config.toml
n_layer = 13
n_head = 12
d_mlp = 1024
norm_place = "pre"
norm_eps = 1e-07
qk_norm = true
bias = "none"
extras = ["value residuals", "capped logits"]
init = "uniform"
beta2 = 0.99
seq_len = 256
doc_mask = true
Each number is 500 + 25 x the weight over its row's rms, rounded and kept within 0 to 999. Layers, rows and columns count from 0. Numbers have three digits each. The size before them is the row's rms in percent of the matrix's.

# layer 10 MLP down (transposed), 1024x384, rms 0.0424, rows 740-811, columns 128-191
097:479522480527510508507513465516494473493475462487473495475496517523513523457520486523485510563487466499511533542449491510502507542514501516504467520471501486489456540448489466466517518525495503
102:490512493474562508471538525450519489446524536511511489526534470529452478479510506507541509457488504483453479469490474489518504500522529450468536499466500481532481557499481481497489508447499515
103:473509502480470475529504507499517519532527517516501510498473555471514511453523505493475494506535456495491525468492490495504500464542501493475472475480546487481460459499522481502480484499479507
102:488476480492492489514511477480494551544480472492487497528504584488486526497492556496527443496520529471568510514539500485502485526496534515514530531508529516513528508501489530546490490524521462
098:460490456499501460499527514481549520497484435478471471453507501500452514471484478482499493530460520477509523479497525514474515504507465495511495505531520495460492534597492529436478513481557545
098:519512539537476511499471452506542495512492451521523448470534499529493504502499515471505494499497518492498518504493495516503520498534490513498470453502499499537481497476525509515509516512534514
104:523516509521494498468500471479549468524457505507530494466517533462514533502489531455503507465493529491486495507483503499511466488495500507496504459516489488484528480531482494515483497511566494
100:509499500509525527515479514514516485489520508563501481526506496536532501450508437506511458482513526445513504484493528487521511502503516498524489451491456504494455477495470492468491545457541464
096:472530461503518486488475495514502493479502528504494493517487576507513495487461523512475497544495493464468487539493537482515529516470516510532502516479505523524492481481454477523544505515522502
093:448514485522527510536523517497533473485502484485520515470532488532476479505531500553476483522476510531513499534501556496522470473519496519497500443505482509493538499495465473460523488537487479
099:496526547493479490505509517526499513514423503492516473472455492493491502506514493473482479454494508487534514465510514484471447513448518508481539474539553545515461474508518515478480490540552458
099:481507475505495488508468499518487492521525480493531504455537474505495508510499508507496477526454509502512530506455504500524517488527501498482510478476529491533494558471494531483461524535464494
101:480475500482456473476499478472489434523462491517484529525505491498524497484555516479562502481487501470504486486515465512528563472499476486465468467470524528491512500504499479496493496507528537
099:525523537544513492507536505489490513452516457487509514513496459507491496514490508518496514469506493483570531512489507460503495481536460479546495506500485477538525527518515513485521496491478510
102:509489490529499484496502483486505483541505502523489504462529497532476515450477518523504468521491514500489467490498543451509524477495455508474469502462437520507479518483476483465489477511542494
098:489532535484477509515479478476493493490504494514563475490539446498490459508533519531544489493487523529469475512512493489487490494498453501512482501475475538459485497463531507556495473492485493
105:503494510501478545530496462504480479509502526467532459526480466517510501487473510534478505484530488539543520441521477510513486478509502471464522533495524458501491483434552502501492532531482494
096:499501492492518504481558496509480501485449491476523505515529470487460503471490557499482469492470500519493520495561508562478489535449477489527469508488471510507459486528523481491454509493487572
104:521498540500507486502497527488475503472532493502499512541472505478538526480487516522494504474475551485491508491495517516535490532492485557512506478511528450511512474531530523504512445505534483
097:482534525499428542505510484546504504477502510539523482489470466508503498470529441495503537530524516496524526502479483436515450534558482520465500523477539483495497466495480499493473543489527466
103:461489515519470500551446447555492521528483496520505475522500491512482483482518505499499526533483462462462495513524503476506484494540494505516466498491502492508486472508548427479493494533488454
102:503495484507489537478441504510481500517461479495533492554535502488502558480488513507474488483487504476560493505473482509525490490502526541529471467492470480501493542540475476501477481483540489
099:474538528460478521516514556521508525472505517495535489479518491451519484500467475503502509477518510497503479510536527477498507512477502490520542511540502520517542438498476463497474513513487432
095:470479469530499507510495525518506492461497487487523531460509499479525498511491487491491512476556458506527481523523473503479503492515517525542504495524503500508524496515509478507516486471491540
099:477493470493520556472499526454445506497492504456483526437513504494513484480458504507474555509494498485471453479503473449486510526438500486504501520510502523510518483477500501497505511499536496
097:518490461491494533513566513496525514513476506485473495527525488504494520515503523463471482479445503495521480502502450441545466550466511515487502517485510507460506475468501519482520488460487552
098:454523538519516495533511510485514490474490525507499531505531471477520556510512536478484496473493535469484525462526508479493488499516475499529438479500541465498506518518537494537458482510483524
098:515492488486518507484516524515488475520499492465477508531504495487503505514474493512528498494500491511490469496491482482484519520485477490442508506514482485498553478488490553552472501525520499
089:492492544498501515530480497535501535507518545547549491481509508498485520499526482446474461509482521458493507500560495518505525512506518539465513521545460513502478519528523479531508472460468491
105:484484557472516460496489493472524532547512514487515543468482460492503533502464484509473461501479485515499468487505547545492513488487507508481529510515468485482514498514497498552510478503504470
097:500508521481486484468502437527536502568492497501533492486489510481498477532523474502511508479496513452487501507533500500535507531489493527499519476533486519488494533491465484491496533514535446
100:523443521574478481485534510525532494492497506467482486552480505492480483519522513525507523495515480518486500522537480502535483542521523481524526467514528476532495518520505542474496532494531462
101:470511470504519475506533541485526505516474443473489512514507489491507536495543546483490466447510496515500494477503526502448469494527461447486485491481560509494480490517529519520488485492484541
103:464533482552531474491485455501518488523518503476498511476487505498509479462453483524516510477513483486567501520511544504472537465527477528484472509510507497444491531539495467487464465491488539
105:524519480478474488465506520523453497500507510527512503472516479520496468495528508507460550495442451501493470475505470532510502467447498473500503522477506498523494459505505511520501480496463481
101:499487562501475540544537456475514457524503502487489486503514525516524542454486456528497521455548500502502506514474531491494481502531491525509465465475498503502479513533495464484515463501479475
106:489517477520464467502485526474504526497497484522499525531489518520512485516519458512535514496479506485543491526512495496515481524519512481490515481517489471533468475528513512511469544504543478
105:506506489505411531492506476494512508514489515489539545474471545517496472476479479546545491478478457502509515506529504552430507486479472509504472509504483515482482501526485523501514481534458531
094:459476513448472485514507500498478462506464486523519496496517501477509488491509505507495499474535487465515514520507538472502494512471538528449487511541497514477505578513541493488522495479516466
100:525517535493517492503566478498484438504481535467497511461453520462516470481497504529482490481493492478536491524477509464492490477556487507483490542477473496499514511528507496496480518490484515
095:525482523467489491506504508485493512511462514493473500475520532483484457485484460492462495496504472493541482510470469553519500461474479509499504511500448500489488543480547498469504478541515534
098:499517517533466521499500496516500501504456523476506511472515514498511471459470481554491481515472515525523509551499532550507477494493497480541503502490535519469483532502484525515524481509454549
095:493493471480536539503522528502472502474462567485480498508496491463514506483488530471513494520490437507522531474525505522521517490488480510528490522536435550495489557448460468531479484511498492
106:478481510532503484478496492499536488542526466491498469470535504548475537486483510494575496491501507470476483470494513483476480489483496505500495466463494505544465472520516499476476487513478500
102:452496504485488463483504509474503525496476486518535518532482476456507522490530508452465484532502480552478479499527510462487500476498494494495502513479483515517496509488557492463470504496499481
094:491466462526558542475540482476482501438513500501518518472490560541545519486460490514451495482549540478498503497522460499496464512493463490497502494491485510468451481517502524506472506493482534
099:553536533463538479513519492515509539534506535512492475509501542523501511507493457576443543501486509494500500521498535498503483524498480560478513510500511504476506502496515487489524493539543488
104:554533496540507497460513495520485486559444500513501508571525549513502518497528495464493505445528461509479498451499497493490508467540522521512492496501516514507546512473541551504518500463475496
099:443515509495523495528468525486507527519491504487499452471515564464511508509485496488494483504507455517507492509531493510442494476494472518477501559512562473447516470488527462504524492495480487
104:516478444480513507522524514515428500472494496539490513536509524481523541492473541472464533470466459506481466526492505478486508516471510529499497517504487521495453468476517494501525469496495526
104:478494516491536451489508514534502490482488506502508496497481519533470501498511507520468509467493465504520486460475502547516491522486583447475484494486547533496499461527493530493482475527471523
101:499491521478527489498545502523460507522450482508544491493485500486482486483526471534485477473511512517488476520488476508531532527489516509500533468488557501522510454516480497520485544510483520
102:519540480496457502495502488487497492508518527477530503524488512510452516553458487526540534504480455513537498506503497524496504488490510504502458546542441501478528461538525499487504496475498479
096:497506491540504526517515480523544527495501481528479516480495476492510502489491473495521514490471532496454516554516498505467490546555500486515473438559525544520509440498513514529485508494501536
100:525461518495526480502534502476514461491556472458526488504517487493512522494469474477503458511490517507497489539436526481476503486480521485539496556519547531497486429440540476497508508467513519
105:462487502463478486515479478496526472472497500512492507539500535495546510443486498514448453495504475500491508518518443483509513501484493550532489494473495506495511467472498513481531510495454496
105:532475504532503489509547498512495478497497492478537541526515552493506522472515489489446481521496495478481482485477495508454513496512474534507517485515495499498507487565492483514492506498484491
104:492522480485487513474542509519530521528423459497487491467535529483443486460498487489522519441517526500456456533524518490462468523514505498467522469495552467510486431479513482497523415503490529
105:508518499483467517475520509540484470488485501504494469499516500482530505480497491460489537480562483473499463538534527469518469531558523517508496496497470505472481491490507511525500510510499503
107:508536544526476499521504488520546502489503408484511500475501517476501443515467487493483506513431531532521500495483534496478411456503492512456524510487487529483483478532508476501496488508510486
097:526534515539481520514526475549473505513517495519510513485463488489484462488541488499510486517508535491545523498485496506481498457488485490489469495444484530484466488525486529556514474534490512
093:523528539496457468457485465571464538529511503520517517485487477495498498518469490490466490489497494485540516489500504503513530494486483511487511466527531482489507547487484481495515483482501477
098:512567499520494529498499500467490466482524519541512496508468462526539496436452507503489507527483453503500486553487531514537516485532452472552535510503492527524501517537521488485564551482508527
109:493545456522507467461491496431501490545540515480520538517462493532507533495475469505491492530481475513505511470500517506471519511510476446519522486494524557501438478532524452480496473515459506
100:546484546531501495509530504465541504508508500499502480564489496532508510502525477467504462492472490514494533519496530533524508537524524456486507443476543487483448489482551509461497489462534474
103:501487552471469540493438503553509496513518509495500487437537496493516489492501522544543510495498504492516521514547493567485477516503464505517548510480514482495459453520503470520479497498503478
103:525514510505487516493497505508519497504511534496494469480512522511504478518478479514453542473525528538573475542485476482535469501499483454489552484510491496511537544504553504508523484504463472
095:491464505492486501487476525474474462520541529479486498516483559487496494455475529478507516514530472464503455457449505515521478518508490480492485493461524489515511464500468501507481484527510491
102:493489539552487488547483503509568496508538515514535473497487520503477473461518487518517515510507515526502540552530497496511515514487501503534521495506489513525522515503490500461501525503490470
100:530515491463460501462503438543502479501487476472514497472497509506561530472452476566525473487549495494509492489505490547469445515513492508519531493508522556531504453449489515499499532504511535
102:505478510463522462494498487528467480488465497545541499495498528519485495515470546486499470487508508490464514505495499488489496500545462485515573515478533533502480475506528486509470542486550540
094:515511498490447479493523483516454492493487498515460495503492508459454492533507491448481452469508508524490455479489496486501531532503547499517490426469491500454455493485483520532485504507516510
# layer 10 MLP gate, 1024x384, rms 0.0487, rows 741-811, columns 128-191
100:443472512523509506492522526549493506490511500504484515471448505520475507479476549501530536546489491468517504515469476479514523451468487516487471544494526509488494512485509482514498517493470500
098:483485536473498526473538483521479482435508530496493512496489535499488525521440497510503530512475526492504528476457535494509498484485477511502496522482483520529519496478520483534506556475535505
095:506498521507509537457518511497503490476518476461526486428495477482505468486499549478500470506523509514484528531470462484529493512460529532503485454499548479502499506508498497524479552471501475
096:508510436479471528483520481513518496506491460478490469496502514516532542488504534508510489504509487500457483487514505481518461507510518525520526529504460500497457514505464546474484546514485569
098:486500441523504495514497481515501517522509471517462541506516472479509455491540539538503519535518431506503496473514492481501495487453462512476484478513499509533439506489483454488487508506453492
100:485503535480522485461465506490497514512495456532466462468504476497499504519468535489514496466506528461513482511503512485491503503450459480479556488476486486494475541499474510492516474515526525
100:491479477513480537527496503504499551500545467506499479483474522495542465456504520513491526490485472493515499505495458524483503489483470520461439518469527506482521518487519505469537509509491514
097:532522501535546476475486528541538484474488505530469520490516468513513514456527529472489500516480480476461505521489516492498479496505528472481524495517516479481547494524456469443498542483488514
091:510480469528549524472523470525539505548488485504509518507512524494457484498496498499535521459470518483463513522524476478467517488522520525513504487478503468473493495525543523477539482452518526
100:523507486481486529470537504523498516491498468509496458450436515492513519533515487532495493474522511497498484450487505466486479512473494510509527513503486472497521517521494525481465518499526547
099:525486458529508481526503498497448505510506510513523481485471448538508482492478521474501510485462471469499481507509488473538459523465463508521564536500496496475495535497512513474522521497512527
099:518488531484507494475545506519475504514482520504525494469464523498534498488538528457537493475504464497503511492495486520463524484495479511502483490503490501534488504502509512490457528487539476
100:501462487503492516539519486499507466476456463520491489538535478481507514519490517465500485490512498496552513543463463488531505473521457503458475514472513497521516531501472461493526528503512505
103:463529483509500514506520481492448512506518525504457505456483526517484482543442523482485524470497527478504528456494536500518521490513493508471531527488540506515509531510492544474518544488488503
098:453514535485490493471518534519506470507511495507502493475492476505472478527467478465496496501500505523523482502447506448458535521510520446481543534486472545493500504524525492545477483482507528
105:486509502504496485467486489487470489511501504514526505470514502522485481447493523522438519509526551499491512490484551473535493481538525513497523507512491499503495527555511490502448516512473529
092:493478516483478505495517480489483489517492488465492496462535533500455450467511478519466529501535506517445471470504475496501522496469473460508538489496419576531529541474472455539499495501540460
102:499497490486493499496464483491465526500488492443515547503540492475501464477510488507516462530472522505520488482507478516530484465467488508469479474479482515491438508527440519514533493502497445
096:487539468489543505524483541528535514473508527489474462514556492554513497476463468508518522516521529472500496463480520512478541512444472518512511510475495506539489501440477477501497508470483509
101:484513505513478517467507484460529535510475459503471479475499480531470471487470534492500489489523487517457521479489492508495495540477465502445554484468485491524496497499471494479497502506482499
105:523493526508513473478512483480498479461451535510500523527524517498472527487497523455474503505497476489484494435449485520500489484468499526498520519511478510491445477501475500475477555579516534
099:475503486501451531448520530508538465505481450444490524454559503506506477505483485498494488486510511521480443480514486478500487508493526474454527529486485481534529510476514538498460511504477495
089:491476463544488459492516504512491520483508504526457537467495480509484523516514490521498487545462508491490460520464472504472478507529561448519488497475499522479507541551532516490519456502471512
099:496463508528526508521495486525512495455518530488485511524536510473565521500516518446464470480509473493456547506492499470536494516498530459484514534494517466502473511521512478478489513517478464
098:498504499492484505537464478496527512501505522537501520501539530485486508512490511482506510530511525472546470445524494527514516502486538468462497530504527503495505475533497520524468531513526473
097:487555493498516482499477506477514499446484470513520468486490477523551498494522511519473483462508491508480535485533475493482506475496483486517477527464498525502507483497533478511467498527523525
095:550477484510492475506450459521526539518468488507494518553495507526554463431470496455511477470506502504474487490463476501508493500561481447510503511494513503511475504479523504507534546495524471
093:491444460524500528516511494513489516503533471484517549527507442492513523505529506488483477485462496494488459442522470528464481467505494520461523463530492532450549488484524467510510500460472509
104:508510474511505532511521504479541485472485496499510474532477493470489512528550506501478491503485478479473536493472502521491476450478496488467478511526465494477510496457507478513459496479508524
094:511485493510506567485487452466498480494498475475462461514524499508479528480490511483497507522493534471468504517523540529511534459479530513542508523531460459501516511463502505465510510511485482
101:479510504523538493523510536486468491500490489513546470426532451510470479446497510477483513515482516511502485490519481537475542489530507489520510501517496481479491516478512495535539483485504513
103:538474482487470553515479526528489528489524520507476481511498461513489498538504530516474504465501554515484539497533493488501549495475541493440541489459505491479517551535509562528511484514514465
097:515511478505512532501502512540470496493512546481492461485465523462490521465504500487477472514486462474502464452528460508480525500476508524522490523501501469545484484478498488479550523503473511
100:481518480479505455451519482491463467465475471530478478462471516517507511499470520463509528500463497453486511497517509522478476478488489497497514528508550481495496492500514492515506479488462550
107:467467519484510488549498486509515497489512476526532488493497480505478520527565469469476478514479477475491479469489509488511474491449505470521509499445498456518529520493490511532462487499523505
100:473530516533495531482523485510493517495487490518486515495505512546489510502446521468479476475495481508446526481539487524516479457472487500463554472521532454472507463458490496472469499504474549
106:498445479478576482521510521489510513478502471480502447508536490528539539537524529491523528492520503494532485492517517513530453492486497502502517480504498496513498505508508511472485523477541497
099:464478507490486525474566499496528498501488471494545432498544474468482489528472499499519466493483508489489515506495515522519468510484504508516513506468495483513462532527492538529482514524499480
104:486520457505507492469552516502471527529549489526522516500483518488507529503492509501513477461514488514474512503512495509466536502458485486490493523477519475477492507513486489523513533505469459
095:509499497486505447551496489506492497473539515517518490523524478471499545447486493472494476471506477477505475535535502549495487473478498503527537513501539483511471494522494481509498532513451490
096:516515480511544511497557543518520513483495519476515480548481476533549508541513465471503456501548524532459490502530492461511515462475481520450508523490490489489492516512495490524437552541543471
094:524507550517467451503444452511501495505534465505505521529457487475471502509523553508470528509521486509491529503514490445522484511485549512526498518521498487508527510488523521496520519475482467
102:485479470487524455508508478542504514469497520538483465468535500510518500472478529527468506533495503457496508515481548519521478500515502514517529547486461511522479506530509523559534498517452543
102:515441494481494514454520473474477497512493480523469522499522470462458496504502478487513480508451500547455489493495505472470495499477459439551557524538493444470519500471516489525509508517476515
096:549533480495485466549503527493548490509522488490448455484519452460487516509484545525512530515502483472556530531505521492490499472517482498535519515533486524535483513472535529516508516461464495
103:541497541487492453507471470511489459528494539524498511481456533527468515537465488481462531506502445493530521500487479521541487509545533481505554496429503477512498511512522505511487551496513537
103:519468511488527508509473483501483526477479500513501499471533497487483484560487471487522549504497536548511549449537475513481521518471478488514537530499505490489484525489525492488493463497550506
106:527493460482533513523513539484486525513483534538497515549498500486494554456481485446453499479485475500509508527473521478525477478472432481499497525513536515543517502489526509497516491516477506
108:504481487482527508520496496516474465470455512466463494524503503485534535555532533499457506491464491516504484524509526456557518527466470441508531470450507481484520525482509518478482470526442473
103:501464506494517494481469486475470511498501527539508499477518560508507512506550497466494487519495463465538466494489511502483523513517502496464465461533518494487483484500556494535519504499468496
101:554493507495527512515522506520479518524478477517509471468494483473549485494508525459490479467513512490500494517461516517516538459466479508524491457512511506550453551516502471518526499500485527
101:492451490537512522508475503493431522489464541468526494506496506494496523480507470469480525469512504491516459475518521497501523530444530517492512513546498514490513505495534485491495513497480512
102:467506489532539512547476505521496456459484469503518506458498490533501504541528511511428543483483476545485534502505471500498513479451504511480463522503463510503484540529503532480456486520508521
095:475516519524553481525479464538510494473494488527475452525490490543503466493492549490478474530459493474512520497475509507492505445525444489538484500513513508489527534492481478491498485527497520
106:479527488485487484531503486508478504439542460495487491500495502510461499536538479504485562515472496491467504531482511512458555476530462518485494529512482498488517520496525486462502528503526508
103:496492482518508574462512511495463541529500489468502520478491505513477464484523531504459471508492499524512493469506519518525467527469515481535522512507487463534491525536531507472472545482495515
097:469498469484496523523488491471477476448521530519502486480499485493483510499473528546453509511513502465538544509476545501555565472449462477485475528528514529528487497512493505480530518496504529
101:522511398458454483478515508505501558474483501533473500504485504499458501517522554460490504478491491453475476532501491517498522432508483465464540541537527538478518523509510488541519482497479487
108:472503498477478546525488510532481528500501498466512515481503491494472495479479496467555449478460502479439479479492527503500516498447486490437487519516451482515472520524506500505525535517516504
099:518516490471533483511478517471468530481519491514486483528489516484479525529520475494472479487480492492487521487537546517508509461473494458465560519485506514500512491554472496507455496470497502
100:533498454526506523487494522516480553569507478479512519469462486508493501461462567536526525480477519520493515497467450529483510448475495510479495502498521459472510526480486472503502491494452487
099:481504506485482509503482481528478482464522492503480478512490532505511477458519511505510492503509503458554506519483442553533548492494540482503474472497497485514531533467497450467533538512501481
106:525499516503531544461458536487518459534536513508533534528521541515477507458469517492467482496460480523496552524532498500497555513494490491470523480466515507476484508449491474448501519507464521
102:522519478508490508508508550521498493515505545504521488511482428484496496508517510461499514498490546551513554468447526469532504462472539472514502519529524492490498492468474505524503503507510474
098:512454513475496482505498524487482544469506472501507514482456442524481490514500503508476526466454522537535543516476501503463457505506478470498506500529481504482528472500452543494453535504501531
099:492461516507494515500516541472536514471521473489498526528496478471492509534500508514492535521496525524562501516507456465527514484480533512488503498522477526508501491497521460521483492496553499
095:473509476497493488521511509508498504522524489466542484483507486494450494536483491528488509490518480477482542500503507522538531496524525485474514525502507540475555531541498461493484506491439475
101:528523452506489488490491464484508520469428441506448505528512494531474521506522478504474526480514474469509530447514506513464489488484511481484536455518496498455537509501508478516472536505444503
101:493556507489475507496491499487488482518529451486520511485486456478455507481472503503509547488527515539489558510472497488529467540499491531521575510460515471451478525464551523534497513485479517
094:534508475522492486511514484531498524474494467529473489479529470470515463494485514527426494532499474488480487510463497544508464481494493503512502503531460498475492530490498500503513479519441538
101:495536510547533515514505506496490460509527501499445503545492523543475463509490544491475496519477480494509518539487499458544473511499517500518486508479491504541441507480523487509505509525483493
# layer 10 MLP up, 1024x384, rms 0.0477, rows 741-811, columns 128-191
102:473488472497502537476501543490503514491518477537487482457447479494541475460483520518493517480530539476489474479474460496479503503504478536518503486514534524490471493522492485510540534518483518
101:540496524501491503528454496468453460493557538478501491515522539515490504478458514499466492505505480499510534513524535538485530501487466497483511520467457523500492512465494500475485524451500506
101:525494529542508521491527536553530518535472491528491519473485567495462483536562488466523508503518529532487535505519480449495459506521532527517546500514496498494493523500545496501498492474506514
102:504519432491534508514521514507470519491489502503521506482502486486511468477544529553516495490481523482480524532530513533520496506483537497489558502510473523494506499483534480498513467479472458
102:520520492528526474482486527558484524524528454507482508537480499523506488513469491449508483516516513492498534499483516471467518525482494504502478461509509508505478490492495479437540514486490491
101:515456503482480482484430460507486475490482521492483497484461544467544495522491469494547524518499472477533480490487460499493522506511476497494495528505528499509493478467483483510502514516527498
099:496494538483505465453505497490489490509494535448515476494545528522547528467464513482512527539528506486527510528516531482462521469490452461516440493511495492561478479490512505507525533446457524
096:481491514484527519494544483536536459557544474473492513485506552513479494476464496523494531520513530464499550504552514479510459553498503513500518482494503496490497486481512515499496537518474500
096:471467528457480517467529521472519535557515541452490466533520487467469504491517506455482512510494505521465515480474507475459459520506537521511470529497532506496458494496522536463436495512527502
097:492505470458506537533479494518491489497534486463494520487465526474490478540508511498510474452487510531478519496468486455535505472480450477516517545553458488481477486482525489519504517533521483
100:481508530501497499547453464537510484477520502502490481519517483472525468547496453502508530520517512509471496466518507495513556459477520508497491470502526463510512456501467510548447496494524520
102:524509518495496462493492478516514508493516547470445502499506487490536508534519495453503455493482482486508482459530468504519529531492534543494522505478489502517460507531479468480506503525498498
101:515486520513491538521518476503506516469483490531519514511482519507515519542464492482511490518537492479541509525499492502475472508514466473568516522487546517495469491463501478497512506475517495
102:502498501517470496510447537475494514520479491477486491533513461502529464506515513514547456495480508500517551536502458524545493478487468464505493496493541478491523501540488535460512526475529531
098:513502443502478495470499512464506496516506515517461479487533485531451488522508526509485555467503507459492525497522493514490516505499504540527561511544459507533490499449485551511452506507461510
105:480528518504468501540507464493479486513521535494461510489516516460491495461527515519502511495535478515512453480505529470515521476454489517536520487515515499536498490455485499525529485501489507
097:483486528476470520479484474471519513528496520520441518498452521456505467552495488478508476530506465483497485472491456482479457523493477511482483465460524524466530508514542481492471482505551451
103:499496477479493502547508442463553467472499451538466493523456471479531534535518464509492532489478547509535481494508481496556508517498511528499520529517532522491516516521516516507474474501525462
096:496467470470507519524504500458489475514498497486470468484466502496501500455492491495527534489464461503508484504515520437517441520505559508511486517471524499528473475569429520498533531511489496
099:507493501503523529492503490507471541506531502486521527455516532520454495481497538475477502541513505485507512460534541515510459498477523520464502520507451519494466504543527523499495490527495513
103:495522494539476478520480526482530502453516492519508497466473521529486490511496485512428485466476513499476522470508480488446527520481515532476455515488504511504542511501495507504478451497503494
100:496510507506478524478481506568532513525518472504456522518482490458542498498510493457491473496491545528477459505510516505491498468471519506537546459465490461497488477468511468526486488468436501
097:503534464507500537504512470526495474507516475498528490463487529501494504526486482505489520500521523502488534511519530522535542495516508481473552479492501507512541479518482496520499542543457484
099:519547513471476508544437502487497490485523528486501504540516517537511498530476506498479518466464523505535513473448491485501513473511478491544527476494494561469544529511487508513530508538518498
095:517524435533465509529493507449468483503494510471502514462532530470501495460442521522521518510487510550507491473503498463477491455521472524486480547573487508504548524478521498495513533469484478
099:537526524516536551467507438553469475495535539510497471496490534509514537469485504505503537525530524468466557509489469472526466502496531526495491472516449492508507476484502510540490522530559495
096:473528477505505518475478518449454512506507510543504514482491508515474520463486512490503479493539485517491460512467514530490516483476485467532479552447494506517479543521551463526503528497519468
093:490460496491531515508474502521516535550549495537477522466482484528464492451501491500501508520545492473504473527505520507518536531483474511483517504531518462489508513494540530496485490488491503
103:526511520519524499486457459502475484457504495505473516505479495503518515501489488495495484501503503548503512528498494546534501511479501491500544468506464525492515481493471473525537454473538485
095:521540539504510510478477464459492555514485485496487485502533448494480487524523491493496482511506466472472482528503516538498499535486558495506503495490466485450559487460516450503544503531481502
096:534522468539531435510482527471494488495498520495519488469537516496514489507494512481482515497538501545504447469499483530456498457520508434492459476489501514509488475501471467487468448509533475
104:487504505473469479505449524492503516479495488466503455485517525515509489506508499507429550512541505539513527523510480481523509507497485437493534465447489543532476516539505505494493521489461531
099:507462490484512519514485477556514497480469496453508533489555520467563463494528468507495543474489494488502515470458547467492491484524458437524530472540485510500515479495472500476489459514464507
103:501477512507528508494513522473543466483457484491470524502495460492487477518507474479513510526501490525492505519457524458538463516493516485493507508464497460521508535483511486465486464478499465
102:481541486483477514470520484469516475511526494485518522491444448491513518519474520483479476483506501504495502541496498443555471502495516556541465467472504493548480489465466503458528495511553471
108:480483493494470472471479449454514477524524480472511483495484480559471491496492489499481521460529465472505473507517489475516515485511500538525472506462459501487467465504519479519508462532506519
102:488489494487508530466493454478495463526493474472498509545454480507485473549501464518513542507564466494497471502509500488522495511473469502547510498497480492555462507485480503443491484474537530
095:543506510463486482507497488496468472505507492501504532514539558513544511487486518504516492499488505511505517492553542531461472465480537492509483521521476524544477513537506548478531537546498505
099:493504491473513540534519473466492482521447500470518466505519480484514529516472496528542556497497467470495488494469473491525479501481509484517458536520460500445491476522514490494449526440515536
097:530556469480461513512533498528510475451514480472465485505494494474465499533505551497509516513479524529515534490501535464484532455527526488501491466535523472530503502486488524519490529506520486
101:492523497494461574493528509501494492519494477494466499546507510509507482497501538465485507494542489485507492528491566515481474465505490520517479501454515467498471532522469508484527512533548461
094:497484469488483509483548518504518485463505517506469478480502491479487512457539472522466507457487445546490500469493513467477481505509548524477474476494523449504479490551504504514485519497530491
103:495466530508499509481498514487473520470553462499515515436472479477474482525488462556540499515523541484449511533469505533496521518468491487518538508486525550517523466539526488489496467456518486
103:492544498484505518551541503521514476459469509498506517493473507510509460528507509474499479493516504478478436464450520449451505444499475531475526530493515502497469495510457556509505488498517463
098:526513544455478514487525514531514497506482542504529519535486527450472526518500487457547525502508486496482512529551500498483495514489474538545481528467501491482525520489542488517459494515552523
096:498464467448509513461533483494520510508505496552474506506515491486493450456494530517529501517521502526447479515445505509482452528469479523475501494508542506494549486456506457557500474481518491
105:576493519552504523484501497493482500545452470502510470535518527503496501533484478483508558475500493516471539452479497515504505542532513528534486478469484482465516505504554512456477487518483484
101:469508484501505533501490506520500497506511504484480487543490504489537501471502491496532464483538472504522516485526473499477455493480479479508490529447520507511497488525500502474504543505529529
104:472463459484492501521554509500484484485510530479537468509511529464501521492464507486530510499502480479474525486512493506505479438493501517539471513529472453487499522498514517474477489497467492
102:537470483531507507537471531487467506492521487479491524517489521541526508520509473509526541499523509488539520494475535500487463500474507476471545521540475524510470537519488475484472514508481476
101:476486514501563491526469481485469482503501514469496531509529522483484469477458466485508477516532523515514489458503498509539504468492435486484508516512505511504517531491509468502490531526519516
102:529500497525513549466487463508479505511464510487502506541511547494539506524517502473479517470509448486512516452511496544472460470501504490507522488526510502472476493479500494491483470501492465
096:499479500544466514502494480501489552502508516533510539539491510519528515445478506479476466528507501512503475543450524490520525503520458453541466492465531547501498505546482544500493484464474519
101:536522557485568440501528518475515467499473531485532501496543495517526481504483464478460504524506505502473511527463457525495507474510503492471500491508504516515522509494513455513472495474503498
104:501541538496511492481486538531531451509476555467489488540500517498480494457516485511492521564513506534535497542496474466525520528456483521492496457504469482543483531437469489499531514504511501
104:547487498495501455524504519499520487510494511505542497487529446516516527493493512465508548499494475458528508503468508536513492475513499521503528492501484469465497499498468525534509469521447483
102:457471498463513509549503512477451471476540529477555485522480488524533457497475504520490526525505523479472520498480525482476499444464494508540447514513501508486529532511527528522489528505489543
101:532518509506520468452485527508468465506496529487549454506540483498563474524456488465494543483550488515485545484470521474512460521463515481517449527499511499495509494498502508494536480454493497
105:476543533455509546463522455547511489516448491474492546501500536493500505510530498507522492510544539456446531480517474495467485508529441470539525502461495502491502491497423443536501495500528508
097:477497513510501515501473502485519485474479504512505479468523510526517516501496456507507511504480477488484522493511474475478474470499498523563513500522467532490514476487497524494495512466482503
096:482436483524513538543529504497477493491485457490540482500470483464503511512476533538513479480476464491488474499474505498450534472464500507485527492506515480503566513497501516516494490508520501
097:487476506470486461478494472476470584498478503455491439513531516467489483480519503494546487492472460482508519456500489539460496469526453462469474519509517507483532529506489544500476467509490512
106:493492485537460464540497488464507532505495432484500545515470454502554523525545513530497519480448470476489500529509504488495508531514454507478544480490504517493524473536559477514503500489496500
097:493516492493513453454523538527490511496525524501483486489497490516455479482493502532542519498533566447481515482478529491498525501495454471502488525534496514460550470488476479498528527511482550
102:483512478509500525493513481522496506481497474519494519503464508464522501457518539546507473494517485538513531482483479496490538506491479477520512481459486533451482492531515461477495473502489516
102:504543509528488482524540508486435508468497534480513523460520518502503502490480474534462526520501489509538484525509474488529488532471471488499490520486524484495517473499472498510498544473481493
098:470525534465487516511506483513470523488467486509476476515494504499498473483521444495461443501518555491517517465485514517530506502544473482546511502523454497505468488466458464517457475487510491
102:499532532547552520474494514522503513501541523499537519495530529521472515447504516519453474510485512450537499530504504538543471509438516469479498531506521486523501475492501478498506518547477479
097:468520499525464508490501517482545518475503497487554530516496458444489492497505526492480464487492511513512503494513480506492502516498487506461527486500533523447540504499488573492516534499516478
099:505478510462534538503504520501512496502501488481551492493507487485468512487503521509510547496498487479517533523494522474509528542478516465490501571491499482502536492515541500534492497516530482
098:479488520453472485527457478541472539505521537473513520534522524473542475477495472486505481481514488489537495539505520518478478512491486461553492489499505479531473469503475509462524486500517440